From a checkpoint of a small transformer trained on Wikipedia: tied embeddings.
Each number is 128 + 32 x the weight over its row's rms, rounded and kept within 0 to 255. Layers, rows and columns count from 0. The size above them is the row's rms in percent of the matrix's.

# layer 4 attention key, 128x128, rms 0.123, rows 81-107, columns 0-127
size [105  97  84  90  92 103 102  88  90  96  95 101 104 108 111  98 103  94 118 100  99  89  89 100  95  95 104]
[[104 159 139  80  76  92 177 152 137  75 104  90 107 171 134 107 160 110 190 138  81 101  94 171 123 102 150 150 123 114 116 137 122 104  97 160 138  98 151 122  85 139 174  85  87 199 135 119 130 126 100 101 135 170  99 108 127 101 121 154 136 110 190 176 113 110 143 133 142 107  62 189 131 184 166 121 140  71 117  97 138 108 181 162  76 105 142 105 166 139 125 112 115 165  95 142 145 106  60 136 112 121 135 162 114 149 143 103  86  70 187 115 152 157 180 141 160  77 135 155 142  61 181 133 108 138 113 187]
 [140 147 182  89 144 115  98 125 103 128 127 149 134  74 162 119 168 120 125 153 144  94 121 135 147 253  72 129 109 144 166 107 100  92  98 192 152 175  68  49 129 122 169 135 107 115 129  92 152 157 137 107 110 150 125  91 188 136 161  87 138  82 158 156 178 109 110 148  83 114 151 107 119 138 154 143 128 141 143  97 140  80 152 159 109 109 147 150 175 156 145 154 136 170  82  85  58 121 120  95 110 137  91 139  94 152 105 162 149 136  93 104 137  79 147 108 164  98  71  94 121 160 151 179  92  76 122 129]
 [118 134 138 124 201 114 160 101 166 190 144 133 103 138 200 174 137 154  92 167 155 116  84  81  74 136  94  71 111 109 152 161 119 156 119  89 160 123 153 127 138 165 165  94 119 141 123 148  88 134 123 148 143 103 164  68 130 202 161  82 112  72 112 128  79 136 160 105 159 120  91  86 167 107 126 117 142 107 110 139 146 103 156 124 142  69 183 102 118 170 154 128 102 156 154 152 174 129 148 148 100 109  94 131 169 189 146  92 155 180 162 113 162 193 144 107 133 148 129 164 114  61 110  86 146 191 111 101]
 [133 141 157  69 172 117 102 155 216 122 163 109 120 113 142 129 168 110  89 158  99 119 100 154  91 100 156 138 100 130 151 144 131 117  85  90 132 179 147 172 182 110  89 127 147 158 114 155 148 136 149 124  98  94 192 133  75  57  97 127 144 121  83 124 121 203 117  98 114 122  81 117 159  85 111 142 157  48 175 146 129 108 148  97 118 106 159 121 180 116 189 180 128 166 152 164  92 105 109 105  87 100 121 113 108 102 115 177 198 112 121 105  51 135 171  79 109 114 115 138 107 159 117 136  94 120 126 163]
 [107 125 128 157 125 134 175 112 104 185 138 179  99 135 109  84 108 125 153 129 187 141 106 155 119 140 103 173 136 101  86 121 148 155 181 116 117 133 124 141 134 212 141 155 145  98 130 118 137 123 139 170  73 169 129 143 104 184  93  72 158 172 118 145 102  86  61  80 165 119 195 198 102 138 124 148 111 136  68 155 142  39 131  68  83  64 130 137 119 147 147 109 183  86  81  91 101 110 132  80  75 178 154 144 136 168 157  99 144 136 139 132 107  96 122 133 111 120 100 108 151 144 152 126 129 163 170 114]
 [152 100 119  82  70 101 150 112 159 134 137 119 177  51 150 126 139 169 100 109 124  66  90  91 130 142 136 166  91 103  89 146  69  92 133 128 143 145 119 116 143 171  53 141 135  88 119 172 213 133 186 179 131 180 116 187 133 155  84 139 129 129 102 124 159 148 152 112 116 142 134 114 131 135 116 133 217  97  99 144 116 132 144 148 142 144 125 120 131 153 170 127  97  73 139 142  98 123 106  89 130  93 131  63 110 135 162  83 157 100 177 118 144  95 123  97 101 158 199 211 140 128 178 144 169 132 125 117]
 [163  72 125 165 118 163 147 135 104 104 141 144 153 153  99 127  94 105 138 121 135 139 117 193 105 159  79 137 146 145 138 137  98 126 168  80 128 137 119 154 130  55 140 154 149  88  90 125 149 109 138 122 103 152 112  88 140 161 102 165 127 108 106 199 181 153 111 120  96 107 158 105  86 156 119 147 145 105 115  84 100 145 115  96  62 185  82 129  94  96 159 109 134 125 150  83  80  38 160 129 163 112 110 132 106  79 117 173  75 113 152  75 188  98 157 118 131 201 123 115 111 226 141 111 111 130 154 179]
 [155 163  90  78 125 197 164 142 140 139 166  98 163 156 144 132 119 152 196 187 174 145 176 152 177  97 122  66 114 119 104 169 105 117 171 157  77 125 133 150 154 148 132  92 126 121  74 104 135 169 117 103 212 162 170 166 143 153  92 132 145 156 174 108 112 141 114 146  59  81 157 159  56  92 114 184 161  87  45 133 118 159  89  88 172 135 163 121 108 145  96 161 143  64 166 135 116 104 134 142 127 175 121 146 111 108 127 145 115 148 156 115 163  92 114 123  96 122  99  99 138 127 135 120 121 143 153 126]
 [140 117 129  97  79 176 158 119 151 120 133 156 138 144 147 123 113 137 169 105 125 102  77 135 137 102 164 154 160  84  76 158 152  95 135 130 118  65 122 155 133 139  60  92  81 127 136 121 116 154 114  98 174 135  88 132 126 145 107 113  96 192 106 114 121 115 136  68 184 162  42 181 137 139  72  89 134  72 140 105  83 173 192 144  96 185 145 114 172 134 124 116 130 173 129 152 106  76  62 133 166 124 141 173 166 112 122 134 138 147 142 131 136  99  76 150 198 127 157 124 214  86 157 149 144 128 111 114]
 [201  87 173 143  63 130 171 187  91  86 122  67 154  77 178 133 161 178 149 186 122 134 176 144 110  94 163 154 117 140 104 133 130  80 120 126 172 131 173 175 189  77 131 139  89 111 143 144 113 118 106 117 153 152 136 181 158 117 103 111 150 154 136 136 116 109 129  89 180 153 165 155 105  99 116  83 150 129  84 145 144 147  77  96 110  95 139  80 130 125 113 115  93 146 132 123  86 138 128 117 120 141 149 170 172 154  99 116 155 190 109 132 100 116 131  91 111 178 161 182 173  79 177  55 133 139 144 164]
 [157 137 119 137 107 130  66 176 125 145 165 130 140 136 187 167 137 118 147 117 116 136 133  81 144 145 120  84 125  74 104  80  96 139  80 120  75 148 111 145 143 170 131 124 156  93 146  70  67 145 125 132 138 101 135  38 100 158  92  88 179 157  69  80 164  98 154 154 113  93  97 143 145 136  78 106 147 157 171 109 202  80 118 140 141 152  84 145 137 178  77 166  96 102 107 174 178 122  93 122 144 148 117 128 145 135 113  85 165 123  39  95 140  52  98 109 130  78 133 137 155 131 137 112 135 127 137 117]
 [127 152 142 157 118 123 215 165 143 133  74  63  73  85 134 132  65  58 202 110 134  94 127 146  60 118 115 191 118 121 125 127 174 123 191 119 123 177 140 147 124 105 123 203  97  90 147  98  46 134 130 146 115 160 102 187 144 147 165 128 142 152 108 148 142 114 132 149 115 133 140 133  90  93 151 129 108 172 164 124 154 176 128 127 136 114  70  81  74 120 123 124 161 116  90 102 147 140 110 114 119 137 156 141 112 118 164  66 131 180 136 171  57 140 144 112 143 103 102 124  86  83 157 135 122 139 116 120]
 [113 123 110 131  96  60 153 168 107 167 161  96 142   6  80 149 127 134 133 188 153 144 156 129 105 170 104  96 135  96 127  97 145 132 161 135 128 111 159 115 149 168 100 148 119 134  99 154 132  93 198 113 152 111 171 128 125  82 135 135 105  93 181 114 166 116 105 120  72 168  96 172 157 111 184  68 114 104 103 115 150 185 133  92 138 108 113 111 166 107 128 159 123 145 143  56 122 161 126 133 102 122 104 121 183  80 152 194 171 103  79 173  80 120 100 177 122 146 124 121 113 121  82  98  81 143 110 141]
 [125 153 135 126 153  76 109 157 134 120  72 195 161 146 136  85  89 141 167  85 107 174 127 164  83 101 143 154 163  94 134 122 110 135 149  78 183 124 137 175 101 134 118  84  85 122 120 132 140 169 131 202 167  89 161 124 137 131 131 146  96 101 146 135 104 104 200 181 143  96  80 112  97 130 125 111 111 142 128 113 128 106 190 121 172 159 170 152  93 110 138 117  82 127 117  75 120 127 187 149 222 145 173 139 143  69  97 138 101 168 110 230  64 134 103 109 149 119 144 120 129 152 115 107 144 146 116 128]
 [156 153 102 162 112 140 103 153 112 107 152 153 101  54 132 159  89 142 140  82 117 165  85 149  93 130 118 101 191  95 116 120 151 117 146 196 130 111 180 172 131 161  86 133  35 128 132 141 145 107 145 138  85 137 152 130 141 115  95 123 112  95 118 149 117 201 196 130 156 127  89 115 117 132 130 155 190 131 154 132 129 108 109  74 207 166 134  74 106 118  87 182 144 179 111 117  87 185 119 126 133 147 160  67 110 136 133 126  44 104 157 136 111 129 130  87 187  65 108 136  95 101 110 137 127 110 113 126]
 [119 155  91 124 161 177 116 112 136 137 135 150 142 114 105 103  92 150 101 191 133 171  89 155 169 120 170  74 140 137 145 115 155  82 126 138  88  57 129 143 131 139 152 159 117 126 137 108 114 131  57  84  88 102 116  86 156 156  84 119  80 132 128 101 132 127 156 142 132  88 175 137 102 135 115 151 179 104 153 130 166 174  92 182 119 118 110 139 158 123  33 150 131 127 104 105 111  63 151 174 116 142 151 170 164 170  94 189 122  26 129  70  98 128 119  98 162 135 116  72 133  73 165 153 102  99 149 123]
 [ 99  79 199 145 128 134 117 126  87 104 137 140 166 126 127  82  94 165 109 119 138 150 127 205  79 132 111 189 145  86 156 127 132  81  65 135  98  53 114 107 139 186 142 114 131 186 169  90  89 149  84 121 171 113 111 120  92  82 119 124 139 124 105  98 127 100  78 117 186 110 122 108 110 144  80 133 108  85 158 116 120 138 130 102  96 123 130 122 116  91 145 135 150 160 129 142 127  87 134 120 120  90 162 161 102  95  68 132 128 159  81 102 134 166 102  94 149 255 151 134 137 151 113 106 132 106 124 187]
 [155 122 175 115 151 149  50  77 182 180 152 168 110 136 175 147  90 138  99 142 176 118  78 135  86 112 162 124  96 100 113 216 108 104 218 140  67  83 124 120 157 145 155 144  66 119 131 139 152  81  91  78  96 118  99 151 105  95 105 150 166 140 118 128 137  68 135 135 105 122 147  82 111  82 131 128 118 130 157 141 144 187 165  72 159 115 108 149 140 160 157 110 142 139 139 170 145 124 114  63  99  96  96 116 150 121  99 169 173 137  91 130 174 123 134 141 154  98  71  79  88 134 121 134 154  97 118 130]
 [ 69  66  98 107 135 127 132 191  77  57  69 113 108 126 140 124 106 176 137 128 138 130 163  70 139  81 172 180 127 156 113 141 163  95 123 100  98 113  84 135 108  90 111 116 130  85 170 124 147  88  60  87  99 102 109 152 110 110 123 127 137 138  90 110 171  86 115 131 161 111 192 166 183 154 105 144 132 128 120 173 136 139 113 116 123 175 102 144  90 136  82 142 118 148  93  88 137 187 185 148 150 166 155  86  95 146 123 143 135 116  91 120  95 104 198  63 130 122 153  98 165 101  90 151 116 107 109 197]
 [ 92 118 133 157 184 136  97 147 113 144 147 119 110  91 151 168 146 110 129 117  74 184 110 147  63 147 104  93 129 149 175 158 100 160 159 179 136  78 179 150 120 117 138 142 166 153 100 152 127 106 100 184  96 131  90  54 126 187  70  79  82 111  57 130 160  87 104 141 170 128 133  96 164 123 192 116 166 144 158 106  92 115  73 148 102 117 153 113 155 181  74 155 105 110  86 126 154 164 143 134 156 156  84  79 136 116 130  94 165  78 145 114 112 182 123 123  93 127 137 140 143 106 125 178 116  73 110 168]
 [144  99  97 121 138 100 166 131 112  58 110 147 181  88 125  95 143 105  88 133 129 154 178 142 183 120 184 139 128  79 121  91 159 107 160  90 143 150 118 114 109 177 162  97  67 114  97 132 140 155  44  90  91 163 150 156 142 137 134 114 158 117 186 147 120 149 159  92 145 123 117 131  94 147 149  75 167 126 106 139 208 130 142 104 183 100 111 149 118 127 202 152 162 117 134 128 117 113 135 138  71 177 122 147 190  95  74 136 179 126 134 134  88  80 112  86 104 143  91  60 122 158 135  99 110 169 183 140]
 [127 101 169 132 148 184 110 108  87 149 119 107 114  99 158 122 147  89 149 176 115 212 108  66 173  99 146 184 129 131 132 154 136 146 115 117 133 192 117  83 173 103 143 137  92 123 171 110 163 104 100 149 150 112 134 101 119 112 127 185 180 171 126 100  73  90 130 138 109 117 112 120 156 132  98  73 140  41 139 205 146 135 174 101  91 136 110 136 135  75 137 111  84 153 182  95 138 159 107 107 138 172  73  81 145 125 150 143 143 149  97 107 156 121 147  65 143 138  72  96 171 108 138  76  82 168 109 135]
 [ 87 112 110 158 140 149 120 188 152 139 139 110 141 128  59 108 167  90 172  75 100 149 108 155 120 143 174 131  98 109  75 147 162  93 112 143 134 166 111 133 126 127 137 110 140 175 114 148 126 129 133 107 119 130 125 110  95 119 166 110 222 214 153 151  91 134  80  97  92 124  45 126 198  69 138 142 110  69 179 137 105 127 142  92 139 110 113 131 109 171 185 129 188 150 143  98 140 146 130 100 113  99 130 151 141 164  73 140 170 111 148 152 124 150 187 205 131 148 114 100 100 105  97  96  72 105 109 143]
 [154 108 102 155 110 122 150 198 135  83 132 115 101 165 174 119 108 118 156 102 141 100 113 145 139 138 135 151 131 132 166 122  74 155  93 172 169 103 181 110 133 183 156 194 173 127 130 171 116 105  90  85 175 160 164 113 120 179 159 139 132 146 118 112 138 123  45 120 174  99 202 130  58  91 146 120 114 148 154 170 130  68 102 112 139  99 139 151 108 174 164 133 167 159 105 117 163 150 144 131 121  78  74  57 119  98  52 107  88 154  88 141 122 104  75 134 122 105 122 131 104 177 139  91 141 140  89 158]
 [117 140 133 127  89  67 116  98 110 117 100 101 129 128 124 106 115 120 160  80 131 103  34 155 114 162  75 118 162 145 180  76 122 175  96 132 119 111 101 139  71 105  87  56 101 100 104 174 190 134 161 101 137 165 121 144 118 101 109 135 120 161 139 119 178 177 105 116 100 155 100 141 134 144 110 168 122  98  85 140 132 167 170 136 190 124  95  84 160 102 154 133 105 162 156 148 123 137 135 106 154 156 157  42 165  88 122 134 162 101  58  91 110  53 121 136 155 102 157 115 114 188 107 147 145  84 136 171]
 [138  96 125  68 145 162 118 151 121 123 133 159 222 105 132 133  99 129 135 158 186  81 167  88  73 168 151 119 122 120 143 166 181 159 125  93 145 160  79 149 106 139 146  53  46  62  76 121  66 150 177 155 113 108 118  54 114  94 120  83 141 179 103  94 127 181 135 168 108 154 143 135 132  99 138 138 163 150  66 163  86  82 153 117 134 103  93 108 181 100 146 112  97 153 129  91 143 138 148 125 140 137 118 139 114 145 146 121 101 175  71 131 148 186 135 153 121 127 127  95 136 137  97 113 129 124 103 171]
 [ 41 102 141 120 155 121  81  89 142 135  77  70 169  94 136 118 159 136 160 136 113 110 151 180  99 123  98 141 160 148 121  91 140 113 102 159 138  67  83 101  68  76  92 102 108 146 155 115 180 153 175 188 108 133 135 134 150 145  97  97 116 128 112 123 176  85 118 123 157 177 119 158 127 166 157 105 137 161  84 131 120 107 186 126 105 118 179 128 125 122 144  69 155 147 190  83  65 112 157  74 117 169 156 187 135 128 124 120 113  98 103 172  75 204 118 134 140 133 104 149 115 121 170 116 109  96  71 111]]
# layer 4 attention query, 128x128, rms 0.12, rows 82-108, columns 0-127
size [103  86  87  92 101 101  91  89 100  96  93 105 106 106  95 104  94 105 106 105  88  89  95  91 101 104 103]
[[179 177 154  85 125 102 103 103 107 164 120 132 115  55 169 159 173 146 139 123 161 143 104 103 110 179 173  93 133 144 131 161 162 109 102 153 157 179 100  61 113  79 145 106 172  64 148 109 127 133 108 104 107 157  62 103 140 137 125 105 151 109 132 124 154 113 138 143 100 107 182 141 130 131 131 204 126 123 174 115 156  61 128 222  92  80 108 137 130 142 134 129 138 180  90 122  73  65 144 148 134 172 115 116 120 134 116 170 160 139  95  90  96 142 131  74 202 124 123 152 146 196 152 119 144 124 118 109]
 [ 75  77 151 120 150  91 112 112 138 150 125 156 140 156 196 133 138 129  83 157  26 189 114 127 138 112 150  77 117  95 149 171 100  77 159 101 148 156 107 154 127 147 115 127 113 142 128 145 153 143 122 107 146  81 181  50 158 156 125 118 130  80  78  94 127 182 131  61 147  96 109  78 149 104 124 104 123 127 110 156 138 118 115 140 162  81 195 146 142 149 118 134 105  79  90 112 132 129 146 169  93  95 119 169 124 168 123 140 124 134 176 137  84 188 127 115  99 151 102 134 139  83  91 112 192 136  76  57]
 [116 190 152 118 138 138 104 106  97  94 159 160 124  91 169 179 154  97  98 145 101 153 119 135  74  68 163 157 134 118 177 136 102 131 116  90 160  98 182 129 126 177  72 147 181 140 136 184 135 150 123 108 115 140 145 133 145  81  99  93 148 115  89 164 132 165 138  42 121 140 124 131 135 144 139 113 126  90 133 102 155 126 142  38 124  86 123  73 140 107 123 162  97 199 118 126 148 135 105  82 112 119 137 112 140 126 111 179 152 103 146  69 107 120 171  64  87 121 141 189 143 183 107  62  85  95  98 168]
 [ 90 165  80 151 142 164 120  63 125 151  99 200 110  92  93 105 166 100 145 167 129 147 128 155 147 144  83 189 144 140  84 187 117 188 141 140 159 170  98 115 225 201 143 109 102 129 106 103  82 136 137 150 106 142 183 163 171 176  79  79 135 141 170  77 114 130  91  85 162  92 107 160 127 160  99 138 180 139  83 138 165 112 114 109 155 111 166 152 108 157 188 108 195 118 100 134 140 119 140 128 120 150  99 139 114 154 143  96 138 131 163 117 110  97 107 149 103 140 110  74  94 110 142 154 135 163 153 133]
 [204 121 133 108  75 133 150  81 138 151 152  95 161  58 139 157 196 172 121 120 126  67 126 160 145 151 130  98 139  98 129 134  82 100 103 148 168 135 130 116 131 106  85 145 126 137 133 107 130 131 160 184 124 179 154 165 174 119 122  78 116 155 140 159 163 122 164  97 142 143 111 107 122 111 160  97 118  87  87 104  91 117 126 138 171 176 135  94 143 113 136 124  26  93 107 181  94 143 104 106 138 117 110  51  82 149 162  75 106 142 194  84 143  62 116 107  92 153 106 194 122 141 102 118 137 175 103 113]
 [174 162 110 170 173 158  84 143 116  74 150 111 106 108 117 133  68 116 175 119 228 139 120 175  84 139 109 106 176 118  78 169 116 146 165 129 137  76 183 153 193 112 134 105 160 137  94 140 113  73 111 108 114 122 114 151 142  68 173 114 138 112 175 164 144 124 119 112 128 127 135 130 114 136 101 153 153  96 159  98  61 121  75 175  79 177 140 113 104 132 131 138 160 117 162 112 126  77 105 195 118 182 102  83 101  74  79 175 164 140 165 114 145  85 109 146 140 135 102 134 102 173 168 145 112 128 148 132]
 [169 180  79  85 117 139 178 122 154 180 164 111 103 137 124 101 142 130 176 183 135 150 134 165 125 112 144  79  70 130  76 111 108 126 142 149  83  50 164 142 178 121 129 167  88 123 113  75 133 121 115  67 161 135 169 178 123 132 106 116 145 148 126 102  99  96 129 115  85 102 147 144  60  89 161 130 143 108  72 176 169 121 108  91 132 141 145 190  79 142  77 118 129 124 207 177  46  86 120 148 154 147 117  90 112 115 160 117  93 137 136 122 138  81  81 144 110 142 119 102 147 101 126 138 112 175 154 155]
 [167 133 133 121 103 162 139 124 112 150 154 123 149 159 154 117  93 153 103 133 116  91  60  68 112 134 144 196 148  95  99 144 168 100 126  85 107  61 125 180 175 126 101 142  73 146 144  92 115 112 129 121 148 132 111 195 102 125  74 141  89 166 111 172 133 122 106  93 111 115  75 163 114 183  89  94 124  45 162 127 114 132 205 112 112 122 122 128 206 110  75  87 116 101 131  92  79 148 104 128 151 124 103 179 133  91 118 111 100 111 131 119 142 139 124 130 185 108 150 187 126  53 177 179 124 104 115 134]
 [147 150 138  88 122 117 169 179 167  97 120   9 145 104 142  53 168 186 100 155 128  80 156 105  89  87 133 170  80 133 118 155 153 135 149 137 125 121 102 134 214 132 129 136 105 166 190 152 154 120 180 125 169 142 152 143 137 116 149 160 169 128 141 123 124 127 117 113 148  80 125 199 126 111 157 102 173  99  55  92 140 133 129  68 122 170 165 106 167 105 148 119 112 113 144 102 123 125 154 117  83 152  73 158 150 148 103 151 132  97 121 153 116 123 133  98  76 147  97 193 127  92 156  92  88 118 151 142]
 [144 112 107 107 130 132 111 158 156 169 145 170 155 121 158 135 172  87 130 124 118 109 175 122 178 127 140  93 165  58 136  78  87 107 101 139  95 146 122 167 124 146 170 193 135 160 131  69 118 178 112 150 172 103  83  82  66 153  91 137 169 169  44 147 161 123 129 132 122 100 134 126  96 119 120 168 120 117 153 106 125  75 145 147 156 135 108 121 154  84 131 159 155 138  91 126 144  59 154 159 109 118 117  73 131 185  77 138 190 129 110 153 146  38 106  82 155 110 153 129 181  61 112 121 134 108  99 112]
 [173 135 137 148 124 157 174 127 116 108 111  55 139 118 107 170 113  90 172 117 111 124 145 118 125  78  94 132 160 121  74 133 151 140 160 147 129 155 129 117 164 106 148 125 164 127 107 132 106 108 122 139  64 124 127 144 171 149 159 143 186 109 133 147 148 147 181 144 130  80 130 106 126  96 107 154 117 147 120 144 216 144 174 158 117 132  91 123  68 101 142  81 178 129  71  80 174 129 103 105  56 135 135 153 162  56 142  52 108 177  75 182  90 106 127 152 141 143 120 137  86  53 138  70 110 163  91  91]
 [120 127 173  94 103  64 131 131 113 163 150 112 147  80  35 106 150 117 138 183 146 100 142 155  89 135 110 118 101 109 196  76  99 167 126 110 150 150 175 115 118 129 110 106  52  92  64 158 111  54 153 120 137 128 134 113 152 108 158  66 106 103 135 136 139 158  98 175  54 140 100 189 122  85 144 162 117 122 114 111 141 178 108 102 106  94  96  86 148  98 148 160 100 126 159 101 112 162 150 120 142 110  85 136 159 105 152 155 190 129  91 125 102 152  74 178 148 154 118 198  84 116 120 101 125 147 108 126]
 [111 108 114 114 167 139 146 197 123 109 115 179 124 130 107 120 113 151 182  64 112 126 103 145 122 110 147 143 190 115 149  96  84 141 165  95 136 100 148 113 118 128  88 102  71 122 122 154 110 179 119 181 151  83 149 182 140 100 139 115  57 111 178 140  99  86 144 177 154  96 108 126 143 133 163  99 107 149 151 144 148 118 161  98 149 189 151 127  72  99 118 120  90 101 129  73 121 121 198 144 165 171 169 141 185 134 111 126 117 159  69 211 103 168 172  92 151  66 156 120  97 135 167  97 130 146  73 127]
 [117 134  91 152  71 134  73 127 114 120 144 117 103  90 125 122 153 120 144 110  69 119  98 123 160 102 104 108 204  94 135 110 219 142  95 140 129 134 184 134 177 180  77 143  75 106  82 177 125 102 169 148 102 126 147 117 115  86  94 127 127 137 125 106 127 175 188 172 133 196  97 165 181 135 138 181 142 124 181 132  99 117 131  83 136 157  96 103 139 110  91 188 146 169  79 141  99 156 159 167 146 140 199 100 126  88 181 119  77 113 105 126 105 113 120  73 153  79 163 154 113 111 115 146 130 133 112 100]
 [ 93 117  56 147 123 108 115 135 100 123 161 190 184  88  88 139  87 139 128 167  93 146 142 164 161  92 143 101 149 141 105  99 158 105 126 145 110  88  81 117 123 156 156 148  90 126 102  94 143  87  75  49  56 167 102 112  65 149 122 120 126 141  96 101 150  52 133 164 129 153 126 173 180 187 123  85 164 104 149  94 148 155 105 162  95 158 129 122 145 150  66 220 120 103 148 153 148 149 102 127 124 191 132 123 149 125 139 171 176  80 125 103 143 117  95 121 165 126 132  99 145 109 150 174 126  90 126 140]
 [127 124 151 127 171 144 114 161 101 132 161 155 128 123 162  58  77 148 121 167 154 115 105 192  64  73 145 194 175 114 180 165 186 132 106 122 184  66 122 110 156 161 113 155 175 134 201 107 111  65  79 124 145 119 146 151 101  73 126 134 126 131 140 102  96 108  91 116 182  61 108 130 116 186  97  74 137 137 114 133  93 167 163 112  91 126  83 100 182 133 151 162 146 125  87  68 106 176 144 132 127 132 108 147 134 117  76 131 143 130  88 118 150 162 133 190 114 148 173 118 119 154 127 130 148 134 151 128]
 [127 105 155 127 196 166 118 106 119 183 149 154 140 124 102 124 129  97 125 112 104 169 147 107 167 106 131 124  56 162 108 180 141  89 121 159 114  77 145  77 113 118  80 119  96  74  58  93 144  98 110 103 112 110  70 142 146  99 122 144 136 167  49 136 119  87 124  82 160 125  99  65  93 128 121 129  50 125 138 142 169 142 146 117 170 111  91  95 155 117  71 118 136 180 129 157 162 143 154 106 178 152 109 151 138 155 146 140 138 178 120  98 157  79  50  96 188 137 131 115 148 142  95 158 192  93 119 142]
 [ 94 100  87 123 144 144 105 166  76  95  81 134 145 125 151 122 113 188 168 123 156 112 125  90 133 132 135 157 108 162 148 118 153 119 107  81 133  99  76  93 141 100 120  72 169 119 185  88 157 155 171  80  88  86 171 150 106 136  97 179 140 192  95 174 197  92 136 138 128 162 109 109 178 138  79  93 146 156 105 139 107  99 156  94 117 169  91 112 155 145 121 100 142 121 164 105 160 142 136 189 118 126 124  69  96 107 142 149 159 126  35 146 145  90 138  60 109 155 118 103 124 170 102 121  91 132 196 158]
 [ 53  48 144 170 109 129 131 109 153 155 127 146 137 102 156 132 164 118  98 114  92 156 138 150  77  98  90 120 157  79 178 135 115 108 143 104 137 131 106 131 143  73 155 147 145 167  72 185 121 128 101 134 107  78  92  39 126 161 109 151  72 153 123 109 194 187 110 137 187 139 177 139 162 113 157 118 166 131 152 152  93  84 131 179  81 157 131 114 146 198 104 143 154 121 129 133 193 126 160 147 150 148 147 103 114 153 184 136 197 116 189 122 116 153 140 136  91 115 143 137 159 113 129 164 116 122  75 140]
 [129 150 115 129 161  96 135 116 108 105 118 129 123 128  69  57 144  79 150 187 111 111 132 128 194 170 149 116 118 150 119  86 141 143 145 136 155  88  90  99 140 133 146 111  50 140 144 144 130 161  47  61 132 161 188 168 151  74 166 114 147 147 191 167 143 134 162 122 121 102 132 125 133 123 162  49 124 143  93 134 225 144 131 117 186 136  83 120 126 147 177 139 117 123 145 139 145 111 153 102 100 151 160 130 162 114  60 157 139 106 116 132 109 143  82  45  87 127 103 165 124 136  85 130 131 141 159 163]
 [168 157 109 115 183 156 117  78 127 117 164  64  80 113 145 121 113 129 129  88  76 226 164 139 164 158 136 188 115 167 114 174 129 147 145  68 112 103 141 106 100 155 105 117  83  74 176  72 131 160 143 157 156 116 170 114 133 114 155 163 138 162  66 121 121  90  94 153 111 115 126  98 154 169 104  98 106 123 124 145 160 119 158 131 135 117 166 107 123 111 147 140 130 168 142  93 167 124 127 169 109 197  87 102 116 142 138 175 181 173 134  94 164 128 158  63 105 151 102 174 100 119  90 106  71 147 176 165]
 [133 118 109 165 161 160 169 121 176 105 160 128 126 132  93 128 179  92 190 179 124 170 100  65  91 140 163 146 104 111 120 155 129  89 156 121 144 132 111 139 178  93 105 122 158 109 102 109  48 123 103  53 121 155 128 103 120  41 196 112 166 137  84 148 125 162 100 108  68 155  76 118 144 134  69 110  66 145 160 126 133  86 163  71 124  45  90 122 142 111 184 116 162 136 122 112 113 104 126 106 183  94  95 161 147  92 139 142 119 135 156 125 131 149 180 133 113 149 151 117 111 160 129 104 157  88 108 106]
 [157  87 144 147 108 106 154 227 114 100 126  94  95 170 191 121 113 125 134 106 128 117 156 129 123 129 119 144 125 105 109 144 142 130 141 192 178 170 112  69 138 152 150 169 154 142 138 140  77 102  99 125 145 170 161 130  74 144 103 114  96 100 151 135 171 162 123  90 163  58 186 151  91 114 154 131  60 121 105 192 143  59 109 166 181 116 100 173  56 132 180 106 160 118  80 144 150 189 168 139 107 112  94  85 129 107 116 135 156 127 121 139 130 108  74 120 117 118 100 117 133 168 116 142 141 135  83 189]
 [126 138 192 127  78  86 123  86 109  59 112 166 173 113  96 161 126 103 199  64 192  93 100 132 116 147  96 140 140 100 174  90 126 108  96 134 147 129 182 121 151 126 115 106 106 123  93  68 193 115 130 126 135 143 131 155  82  96 109 167  89 125 146 139  92 159  93 136  79  97  92 157 120  94 142 168 121 137 179 178  96 122 169 132 202 115 171 106 153 101 198 113  97 167 131 121 118 151 126 161 131 134 140  81 114  81  91 145 104 126 101 103 119 105 123 128 174 103 129 153 166 178 122 157  62 160 171 154]
 [112 131 119  83 135 166  95 170 134 121 173 143 140  80 190 115 134 140 137 128 239  98 158  97  67 140 156 147  86  89 124 127 156 188 160 101 138 121 126 102 135 170 106  73  77  87  69 104 116 155 106  93 136  88 116  66 144 129 175 127 112 172  88 108 163 150 119 150  87 128 118 112 119  97 145 128 101 124 132 133 134  83 132 114 122 146 152  92 162  88 170 151  59 115 160 106  84 143 116 146 110 127 103 157 117 183  91 152  59 199 104 175 125 124 168 142 151 125 119 118 149 152  74  68 109 116  93 139]
 [ 95 113 152 133 132 123  75  83 110 133 143  78 154  63 138  97 118 124 156 114 157 116 150 169 104 149 118 158 168 144 120  85 168 177 129 115 188  99  79 112 109 115 103  45 136 107 171 110 129 133 127 177  96 121 147 119 149 150 143  91  70 141 159 106 122 114 103 138 184 149  89 136  83 166 129 134 169 121 124 104  99  70 155 112 109 129 154 147 124 112 183  71 108 136 172 138 102  89 165  98 162 171 145 206 175  78 194 113 118  70  79 118 121 183 146 143 171  90 132 180 124 125 184 145 101 134  91 115]
 [133 120 134 146 139  65 108 102 140 150 122 149 146 152  66  93 136 145  84 134  81 182 110 133 147 111 128 126 135 114 142  55 228 201 123 122 146 143 136  78  99 139  78 123 154  84 110 172 155 165 141  88  93 163 184 107 163 162 112 115  96 106 145 103  57 153 104 129  98 154 149 131 173 141 132 104 105 129 105 111 144 202 118 135 109 127 141 106 115 146  88 150 186 110  95 138 152 136 108  68 183  83 162 138 175  52 118 154 171 137 110 128 130 170  95 135 128 138 163 107  95 156 157 108 116  92 126  63]]